config = dict(
    vocab_size=512,
    norm='layernorm',
    qk_norm=False,
    parallel_block=True,
    max_grad_norm=0.5,
    final_lr_fraction=0.02,
)
Each number is 50 + 12 x the weight over its row's rms, rounded and kept within 0 to 99. Layers, rows and columns count from 0. The size before them is the row's rms in percent of the matrix's.

# layer 13 attention output (transposed), 64x64, rms 0.274, rows 53-63, columns 0-63
138:76 42 34 49 59 41 63 48 39 48 72 34 39 58 43 50 68 61 33 52 53 43 42 47 45 58 54 38 47 34 53 26 42 67 48 46 67 33 49 50 58 55 54 57 72 21 50 57 62 61 64 55 68 31 53 38 55 63 55 56 55 69 42 69
125:77 53 51 51 55 37 61 45 49 42 34 61 70 40 45 48 64 52 50 34 74 57 36 57 46 42 57 48 42 46 59 48 26 43 51 43 28 39 42 69 67 67 56 46 44 36 68 25 48 50 49 67 56 57 32 30 49 55 42 49 61 34 65 35
115:54 61 42 48 50 38 35 61 46 48 42 42 47 65 62 46 72 49 72 51 62 19 50 60 32 50 56 60 56 47 60 41 79 37 74 59 38 35 48 45 32 53 49 54 43 55 41 48 64 35 65 47 53 22 41 52 52 39 49 74 47 44 61 39
128:39 46 39 59 50 66 52 31 48 44 59 44 71 55 58 43 62 50 32 36 59 35 67 19 60 46 52 54 53 44 54 80 49 53 59 34 37 56 61 44 40 53 46 48 45 47 45 70 27 62 43 60 39 37 58 32 44 64 54 71 54 62 28 55
130:66 56 32 35 49 37 36 57 66 39 58 41 43 46 45 39 50 61 61 44 48 59 58 38 67 55 59 51 63 48 69 22 61 35 43 45 43 48 54 42 58 41 69 79 49 38 68 59 39 54 39 34 37 53 66 78 62 47 43 59 56 43 36 41
139:48 50 44 42 54 58 39 22 54 74 41 58 40 68 73 56 37 50 62 48 36 51 64 50 42 36 68 46 33 51 75 37 49 37 56 24 39 38 44 49 61 54 42 65 37 64 57 76 45 69 46 43 56 37 43 49 39 55 43 47 56 44 69 54
121:50 40 41 50 39 71 62 53 46 41 26 52 52 49 72 27 60 38 31 55 47 58 36 66 60 61 29 59 62 56 44 58 45 63 45 45 50 29 49 39 39 60 57 47 45 60 79 55 63 41 53 38 28 51 58 45 71 36 38 56 54 66 64 59
133:37 60 53 57 52 55 56 42 42 31 46 59 55 44 66 22 58 57 36 36 65 69 41 62 38 47 51 61 53 32 37 28 69 51 57 42 57 60 60 76 53 64 52 42 48 30 55 70 39 58 68 60 44 42 42 41 39 59 65 50 54 43 34 30
121:42 29 34 36 55 61 36 45 37 64 37 56 58 71 41 62 49 51 72 30 33 58 50 55 63 43 47 68 65 33 48 46 44 57 59 60 46 40 61 54 35 47 48 50 35 57 58 35 43 83 44 60 64 52 48 58 61 63 52 54 42 48 57 80
123:62 40 60 62 22 61 57 41 63 56 32 61 55 52 58 43 36 61 76 51 52 61 26 40 44 45 44 43 54 44 63 50 52 46 64 74 71 27 66 62 55 59 55 52 64 37 42 57 37 36 24 32 42 36 47 54 49 41 52 46 51 46 37 46
123:39 52 50 49 40 43 41 40 54 57 74 52 49 63 43 49 46 36 57 62 48 82 50 63 38 32 69 52 41 59 27 59 56 30 69 65 14 58 71 52 41 49 42 42 53 61 45 50 45 50 52 45 39 54 72 51 60 65 47 51 65 34 43 47
# layer 13 attention value, 64x64, rms 0.199, rows 54-63, columns 0-63
119:37 56 48 37 52 70 56 68 48 61 78 58 56 54 66 33 44 49 52 52 33 58 49 50 42 68 51 31 50 51 59 56 53 39 47 71 43 54 40 59 47 49 44 26 62 61 48 41 74 31 32 41 33 36 54 54 44 48 28 60 46 57 21 45
129:54 35 65 41 57 78 57 51 63 52 64 54 58 42 55 66 56 52 47 33 35 61 51 35 51 58 28 45 36 62 34 54 29 25 40 40 45 45 52 51 45 72 45 48 24 30 72 37 57 57 52 49 63 52 43 43 55 60 56 38 74 52 42 51
120:45 60 71 58 45 54 40 60 42 33 53 51 28 40 50 51 54 48 45 48 26 43 53 50 54 37 58 45 47 57 31 26 44 47 29 73 60 56 50 32 49 43 67 60 70 68 56 66 54 67 31 36 71 52 63 51 57 61 43 39 55 28 60 54
129:58 50 46 55 48 53 54 38 70 38 58 68 36 76 69 56 31 41 50 51 46 55 33 45 44 52 42 59 69 74 48 57 52 60 44 56 48 69 47 52 35 57 27 46 57 42 62 38 70 67 55 47 45 44 22 55 43 49 69 44 36 32 69 56
132:35 63 63 55 42 60 49 57 46 36 46 35 59 53 58 57 46 51 53 47 50 53 42 21 41 71 34 62 44 34 46 55 46 51 50 70 44 31 49 52 62 41 23 25 58 50 46 60 52 62 59 48 69 40 50 71 68 16 65 47 41 47 51 56
123:36 64 43 59 32 47 66 45 37 58 67 34 55 39 39 39 54 55 66 34 77 55 58 53 74 32 48 51 47 58 69 55 64 36 38 59 35 46 35 44 38 65 39 39 66 48 30 60 44 77 55 43 51 62 50 44 47 61 52 40 56 43 61 36
130:51 51 58 36 65 50 57 60 48 60 45 57 52 36 68 49 39 60 61 52 55 37 42 35 61 60 63 48 44 58 30 31 51 39 58 61 38 81 46 47 35 12 45 53 42 56 71 66 67 49 43 37 40 49 63 71 56 61 49 51 65 57 49 35
120:50 41 79 66 34 54 52 62 65 51 60 48 27 49 62 64 78 70 40 63 52 34 64 59 35 37 46 59 66 45 59 68 26 49 55 61 39 36 43 44 38 44 44 61 57 35 40 58 42 49 48 41 51 62 48 68 50 36 48 35 36 54 46 40
128:56 72 77 23 49 42 40 45 33 64 44 59 43 56 32 52 50 52 37 21 77 48 46 58 38 63 54 46 66 44 51 52 27 42 28 40 25 47 58 37 38 50 34 57 43 60 67 46 63 58 56 49 47 49 45 50 54 41 52 58 53 54 54 60
122:45 39 65 61 63 53 32 47 45 50 59 74 50 53 51 49 42 44 57 62 45 51 58 40 53 51 31 41 54 68 38 34 43 36 40 33 55 38 58 58 68 38 51 50 65 46 43 84 27 45 54 55 39 56 21 35 48 36 46 49 53 77 63 54
# layer 13 MLP up, 128x64, rms 0.209, rows 0-14, columns 0-63
096:33 66 43 69 48 28 72 44 49 61 73 39 58 33 67 33 41 45 40 40 37 53 48 44 40 61 65 49 44 42 49 58 65 36 62 40 37 48 55 55 43 34 62 40 58 47 47 40 48 55 51 51 55 52 75 46 44 39 41 87 70 51 58 54
101:49 32 56 21 55 35 33 44 41 49 33 51 63 50 79 54 54 50 56 47 43 61 67 56 38 33 52 70 58 44 42 31 44 51 39 73 58 40 42 64 61 52 42 64 30 44 37 74 49 58 40 65 51 49 55 62 58 59 63 50 64 41 38 61
103:39 51 61 17 59 65 44 56 53 54 68 55 66 60 68 58 39 43 41 47 45 58 53 52 56 46 61 37 56 49 58 37 58 53 20 47 66 57 46 51 77 53 61 49 35 48 51 44 46 37 49 62 51 50 37 41 54 59 72 32 68 39 36 22
123:58 32 31 38 56 52 60 58 64 53 55 48 46 60 56 29 53 61 37 47 38 47 52 62 57 20 54 58 51 81 39 61 53 54 67 72 42 38 52 68 39 47 59 54 43 36 47 50 41 44 50 36 57 62 70 48 62 77 52 70 42 48 61 33
107:50 44 51 45 53 79 38 37 43 59 61 37 67 57 60 57 47 39 53 33 39 52 50 34 58 59 57 47 51 47 43 57 10 36 43 54 48 55 51 31 33 52 58 28 66 50 25 44 37 36 62 75 64 50 47 45 41 65 54 37 60 47 47 54
100:60 34 42 38 43 37 30 65 53 48 88 54 39 58 57 48 46 50 51 44 64 53 45 54 46 44 54 67 59 40 64 56 56 71 52 50 31 69 50 63 13 50 44 50 62 59 46 39 47 49 35 35 54 48 54 26 37 52 66 39 63 50 50 61
102:52 30 64 68 48 76 48 61 54 39 66 49 38 53 57 53 45 51 51 29 59 52 78 60 53 44 22 51 32 68 28 51 29 60 49 48 49 37 30 50 71 50 48 49 53 44 62 48 31 55 45 49 44 32 36 44 59 52 67 60 60 43 46 44
099:73 41 54 32 46 59 34 57 30 48 72 57 46 31 53 47 56 71 44 51 54 27 45 40 54 56 38 66 70 36 40 52 59 49 52 43 49 48 63 63 39 30 66 44 23 53 32 53 32 53 52 37 54 42 45 33 44 47 31 48 69 49 56 62
104:63 48 49 37 60 35 41 56 50 45 33 52 62 45 60 48 53 72 45 46 38 74 30 44 34 61 51 40 25 33 48 45 65 50 46 63 29 70 72 47 48 56 58 49 54 50 38 45 52 61 40 44 50 39 41 31 23 41 41 74 69 51 50 52
097:47 59 53 32 43 57 52 59 54 44 51 47 57 18 52 44 63 48 40 38 41 64 51 45 56 75 50 72 38 56 37 72 64 52 38 65 49 26 49 51 26 48 39 36 51 41 51 37 59 71 59 34 56 46 54 42 46 65 39 28 56 46 71 57
110:54 44 42 57 47 64 51 49 68 57 46 60 36 56 31 51 40 42 50 66 53 48 27 59 81 59 59 41 34 44 72 49 40 57 14 32 47 58 51 41 44 27 65 45 13 50 45 49 60 48 59 47 53 54 44 40 55 49 49 55 49 62 48 52
089:47 39 36 51 36 66 39 51 61 69 51 46 43 54 64 36 78 40 33 52 47 39 31 47 55 49 38 55 39 42 48 65 52 75 57 64 28 64 40 49 63 29 69 34 53 40 54 62 58 52 40 57 56 56 55 67 75 35 38 58 49 44 53 64
089:66 27 55 47 46 71 38 53 40 34 27 47 44 30 71 58 46 67 67 56 49 47 56 55 61 40 53 66 37 58 64 44 64 50 43 55 40 42 51 40 64 60 50 51 73 52 49 66 26 54 39 59 56 36 33 56 67 42 42 49 46 75 61 61
099:73 33 38 50 43 63 26 69 33 39 54 54 46 51 35 38 49 57 45 50 43 34 32 57 76 55 33 51 52 42 35 67 67 45 50 49 59 41 74 50 57 43 56 45 53 45 57 58 47 56 44 47 40 60 55 62 55 45 49 65 76 69 45 77
100:51 53 63 56 55 62 39 61 48 47 25 24 35 50 51 58 52 61 52 55 34 43 54 51 71 62 55 57 25 58 51 54 42 39 58 53 48 26 60 40 67 22 28 47 43 32 60 59 37 45 63 43 61 49 42 60 36 48 43 45 57 69 52 74
# layer 13 MLP down (transposed), 128x64, rms 0.153, rows 0-14, columns 0-63
089:57 39 52 42 37 44 36 72 45 55 36 76 46 54 59 40 67 37 47 45 45 53 43 54 63 50 35 52 57 66 48 33 47 50 26 38 72 62 48 39 64 83 68 35 58 46 56 63 48 60 54 46 54 36 23 49 47 54 37 48 41 51 32 43
103:43 36 14 40 42 34 36 47 63 45 55 75 43 70 47 68 42 19 55 35 72 53 55 36 54 39 45 68 73 45 67 48 32 50 58 40 61 49 38 36 55 55 52 38 52 50 49 45 57 50 50 47 57 44 50 50 41 59 45 36 64 63 58 51
107:37 36 63 39 75 39 46 61 48 56 65 66 43 43 71 43 59 38 51 53 45 65 54 39 50 66 62 60 52 33 70 47 41 54 58 47 53 38 44 55 49 62 30 46 49 59 47 57 23 40 36 40 53 60 67 46 37 57 72 81 44 47 32 46
122:34 32 57 41 63 41 42 64 37 64 47 47 50 57 53 60 47 57 44 58 38 48 65 74 43 37 48 50 53 66 56 63 55 60 68 23 59 57 56 54 42 46 51 62 17 59 40 41 54 40 22 50 68 68 65 25 41 52 47 46 52 64 50 47
091:37 54 70 35 45 68 53 63 60 73 60 66 55 34 71 62 33 51 44 67 44 44 45 52 52 47 24 62 69 74 36 35 65 46 50 55 39 64 48 44 56 56 54 67 49 44 42 29 45 55 67 45 26 50 57 50 64 47 49 51 47 40 65 52
106:49 55 26 60 36 44 46 44 64 48 43 46 45 51 59 21 28 37 59 47 31 61 29 49 45 61 42 72 53 59 73 59 67 48 47 26 57 46 42 56 47 46 52 48 47 48 31 65 49 71 51 62 55 32 38 58 47 46 41 60 69 58 70 51
101:38 56 56 47 29 36 37 58 32 39 49 50 54 55 32 57 52 69 63 45 58 63 51 60 51 28 56 53 64 42 54 76 51 41 37 22 50 54 50 71 70 51 46 40 42 49 53 49 42 66 58 54 56 58 56 45 55 59 75 64 20 42 67 41
113:50 55 53 64 60 72 43 37 42 51 43 38 44 70 60 24 71 41 35 35 71 53 57 42 49 52 60 29 57 61 52 51 58 61 71 42 40 47 50 43 40 51 25 44 50 65 47 64 63 45 74 57 54 62 38 36 63 62 39 51 36 41 31 53
094:48 45 56 61 32 53 44 52 42 50 49 39 42 56 57 66 74 50 41 35 56 36 83 38 48 46 64 65 53 36 64 56 45 66 46 22 47 53 10 54 56 41 61 38 49 61 46 52 51 38 46 54 42 74 61 49 68 48 61 48 52 40 61 50
092:72 39 29 53 52 76 48 36 38 61 48 57 46 74 46 55 37 55 66 53 55 50 67 32 62 40 63 41 57 66 71 42 66 38 64 48 12 54 59 58 68 60 42 57 51 48 46 53 46 59 31 56 44 43 52 47 44 51 66 60 49 38 53 55
104:66 63 59 73 39 47 52 49 67 57 37 51 42 35 22 50 35 59 41 43 55 45 58 43 54 43 24 60 27 63 67 80 51 58 49 38 42 41 70 53 41 34 48 42 49 58 64 48 49 59 54 63 60 45 42 38 69 57 37 46 39 65 61 58
087:50 51 48 56 69 36 39 38 26 61 43 43 62 54 23 57 46 35 66 57 58 45 49 46 55 81 75 30 54 61 66 26 30 45 53 43 48 36 64 63 48 48 47 63 54 58 58 49 70 38 49 40 34 55 41 40 40 46 50 58 45 36 49 60
097:31 55 42 54 48 19 48 48 56 33 81 64 62 49 41 55 67 37 26 49 51 72 48 63 44 43 50 60 44 37 41 65 28 39 60 54 48 52 54 55 47 39 46 46 53 51 44 44 48 29 54 63 60 64 35 44 57 69 65 57 71 56 37 58
100:53 46 83 35 65 59 48 52 60 65 61 58 54 33 64 62 49 67 31 48 65 55 20 52 39 46 52 54 30 47 60 52 45 59 29 37 46 47 46 55 43 35 53 24 48 49 44 51 62 52 43 54 45 39 40 28 75 46 58 54 30 45 57 43
109:47 69 59 56 57 53 43 68 50 40 59 20 74 30 66 53 46 55 52 50 44 62 58 50 50 61 49 80 46 31 45 46 51 38 54 67 54 40 44 60 56 47 38 38 34 36 41 63 31 52 57 64 44 37 71 42 27 44 54 56 68 49 51 64